Weights of a small transformer language model.
Training: 459M tokens, 3504 steps.
Each number is 50 + 15 x the weight over its row's rms, rounded and kept within 0 to 99. Layers, rows and columns count from 0. The size before them is the row's rms in percent of the matrix's.

# layer 4 MLP up, 1280x320, rms 0.11, rows 402-410, columns 80-159
100:71 62 28 38 43 37 61 32 41 41 48 58 60 64 36 71 55 59 46 69 41 64 79 68 58 47 41 73 43 36 36 72 67 30 42 43 39 60 67 32 38 56 58 46 20 67 46 23 27 56 36 43 54 37 31 34 44 52 51 59 37 59 35 43 38 57 54 46 92 51 58 27 61 46 65 28 65 31 45 54
108:69 27 50 57 70 53 53 40 44 26 58 62 43 39 38 52 59 50 69 39 74 47 44 29 83 57 76 42 51 49 41 48 58 54 48 58 66 60 43 43 19 62 28 33 35 39 45 39 63 50 43 13 49 53 66 39 66 47 67 49 35 37 52 43 49 35 52 58 61 38 72 43 76 45 62 46 55 18 62 54
099:54 44 90 63 48 18 43 58 34 54 73 47 41 48 76 75 49 53 52 60 48 89 30 50 56 61 39 80 58 48 53 24 38 53 53 37 51 49 55 53 69 80 58 56 67 39 28 33 24 34 69 21 36 39 35 54 37 44 30 13 26 54 64 60 55 22 64 49 49 64 59 64 40 65 58 48 49 23 54 34
107:38 21 50 58 30 32 17 53 46 51 45 31 27 51 69 45 15 13 41 41 55 87 50 58 35 54 53 67 51 36 53 47 53 43 43 72 43 31 42 46 66 35 54 58 29 58 65 36 81 64 55 48 46 34 67 62 49 58 49 66 24 54 31 51 52 26 35 78 56 40 77 47 41 64 62 63 62 42 49 63
111:55 27 79 45 83 49 69 46 74 43 35 62 79 52 55 60 78 54 36 55 44 47 55 30 34 72 38 40 50 40 25 54 32 59 44 55 59 56 30 34 66 57 20 60 55 46 45 55 40 52 56 49 38 60 34 41 68 59 46 29 58 17 66 47 32 23 29 43 55 55 42 50 35 53 46 49 74 11 54 61
094:49 71 47 77 85 43 47 71 59 34 61 62 57 14 55 67 39 48 47 57 58 52 46 52 50 55 33 35 36 75 36 33 35 45 78 57 49 43 40 39 50 51 64 53 60 63 29 27 37 55 54 56 53 52 43 35 28 40 58 43 32 43 42 53 53 51 57 58 55 69 62 61 61 30 89 43 46 48 49 44
095:48 46 33 40 34 34 23 35 30 73 61 82 69 42 30 52 30 41 67 55 72 53 62 50 45 58 44 53 39 52 61 46 32 63 51 57 62 46 62 52 04 64 32 69 42 63 30 32 51 04 36 40 42 25 30 39 37 59 58 67 65 57 80 33 27 51 78 54 55 57 48 29 38 42 38 66 36 66 52 40
091:51 40 42 50 11 38 53 63 56 48 21 62 56 56 72 63 69 60 49 36 57 64 00 61 44 53 71 69 54 46 51 72 32 41 79 55 41 69 38 42 28 66 26 56 42 41 42 25 46 35 46 99 36 34 35 39 48 18 46 55 59 54 48 39 43 25 66 44 39 50 46 25 40 48 24 58 34 36 64 55
095:35 60 42 56 57 44 31 34 46 46 64 84 66 56 53 49 71 53 74 45 60 47 66 50 53 68 65 36 13 53 63 30 27 66 67 52 57 70 46 34 43 58 49 64 59 43 47 41 38 51 64 41 58 40 03 33 64 49 29 56 19 29 36 51 49 42 26 41 44 41 32 19 46 26 63 56 60 26 72 60
# layer 4 MLP down (transposed), 1280x320, rms 0.0985, rows 402-409, columns 80-159
098:56 33 40 65 50 45 56 24 74 56 36 44 62 35 27 51 75 34 43 55 57 49 43 56 77 37 59 52 44 59 49 49 33 32 45 47 54 58 74 52 52 51 54 49 46 67 48 42 36 45 64 42 51 69 53 66 59 42 44 71 59 45 34 61 57 57 59 40 63 41 54 49 44 57 73 41 61 29 35 56
116:34 71 39 73 78 56 59 32 46 73 50 51 34 75 28 28 51 28 51 62 45 20 52 32 48 61 41 31 44 72 49 37 51 42 54 44 65 31 35 64 78 39 51 59 54 41 69 55 45 52 62 52 53 51 46 55 43 53 49 41 44 62 63 60 72 51 60 71 58 53 35 49 66 57 30 53 39 39 41 41
099:45 53 46 33 60 43 34 31 63 53 51 60 28 46 64 38 80 50 47 31 57 56 40 56 32 65 55 52 36 54 30 48 51 32 62 62 55 34 38 38 77 30 67 48 28 52 65 65 53 54 44 43 38 37 37 21 14 49 63 60 41 54 22 66 50 49 38 41 51 50 24 59 66 49 31 63 32 55 46 54
103:17 49 49 56 58 63 59 69 68 61 60 51 38 14 61 26 42 12 58 35 71 35 57 56 42 29 56 71 68 38 51 77 50 48 43 36 58 59 54 48 57 33 39 64 54 62 73 59 50 64 62 63 57 24 47 61 30 75 51 31 39 24 74 60 60 48 70 60 40 40 43 45 50 75 65 65 68 47 15 53
108:41 72 41 49 28 38 52 55 34 39 56 54 14 39 54 36 66 44 48 31 46 43 47 69 66 39 70 65 38 68 73 38 51 37 34 57 38 48 69 82 43 36 68 16 55 59 50 52 69 41 50 63 62 49 63 49 38 56 58 47 24 58 22 51 65 58 53 39 60 63 66 61 54 63 38 65 19 76 34 51
107:93 36 35 70 59 39 32 57 67 29 58 51 51 40 39 20 54 50 55 48 42 42 32 69 42 26 43 47 60 30 47 62 91 43 49 73 76 83 65 71 51 50 46 30 58 70 40 36 70 56 40 30 34 55 25 39 38 24 62 51 79 29 53 54 38 64 57 30 53 69 52 36 52 36 69 40 53 40 57 19
101:43 56 53 65 21 72 56 64 90 39 53 54 49 67 88 42 36 27 46 60 36 67 76 71 16 66 69 46 62 48 47 44 53 45 76 51 40 44 50 49 34 29 34 48 77 58 39 53 45 58 56 70 52 46 41 70 58 32 52 48 09 48 55 54 55 45 45 59 52 53 37 60 36 51 40 27 59 74 35 58
099:33 50 77 67 64 99 75 60 68 53 54 62 59 42 56 38 59 64 63 42 50 50 57 46 51 43 46 54 54 51 53 50 38 67 52 62 44 32 59 30 75 48 62 56 72 50 27 73 60 71 57 64 56 90 44 70 27 35 53 41 39 50 03 40 64 45 55 76 38 27 33 68 72 24 92 69 61 31 62 56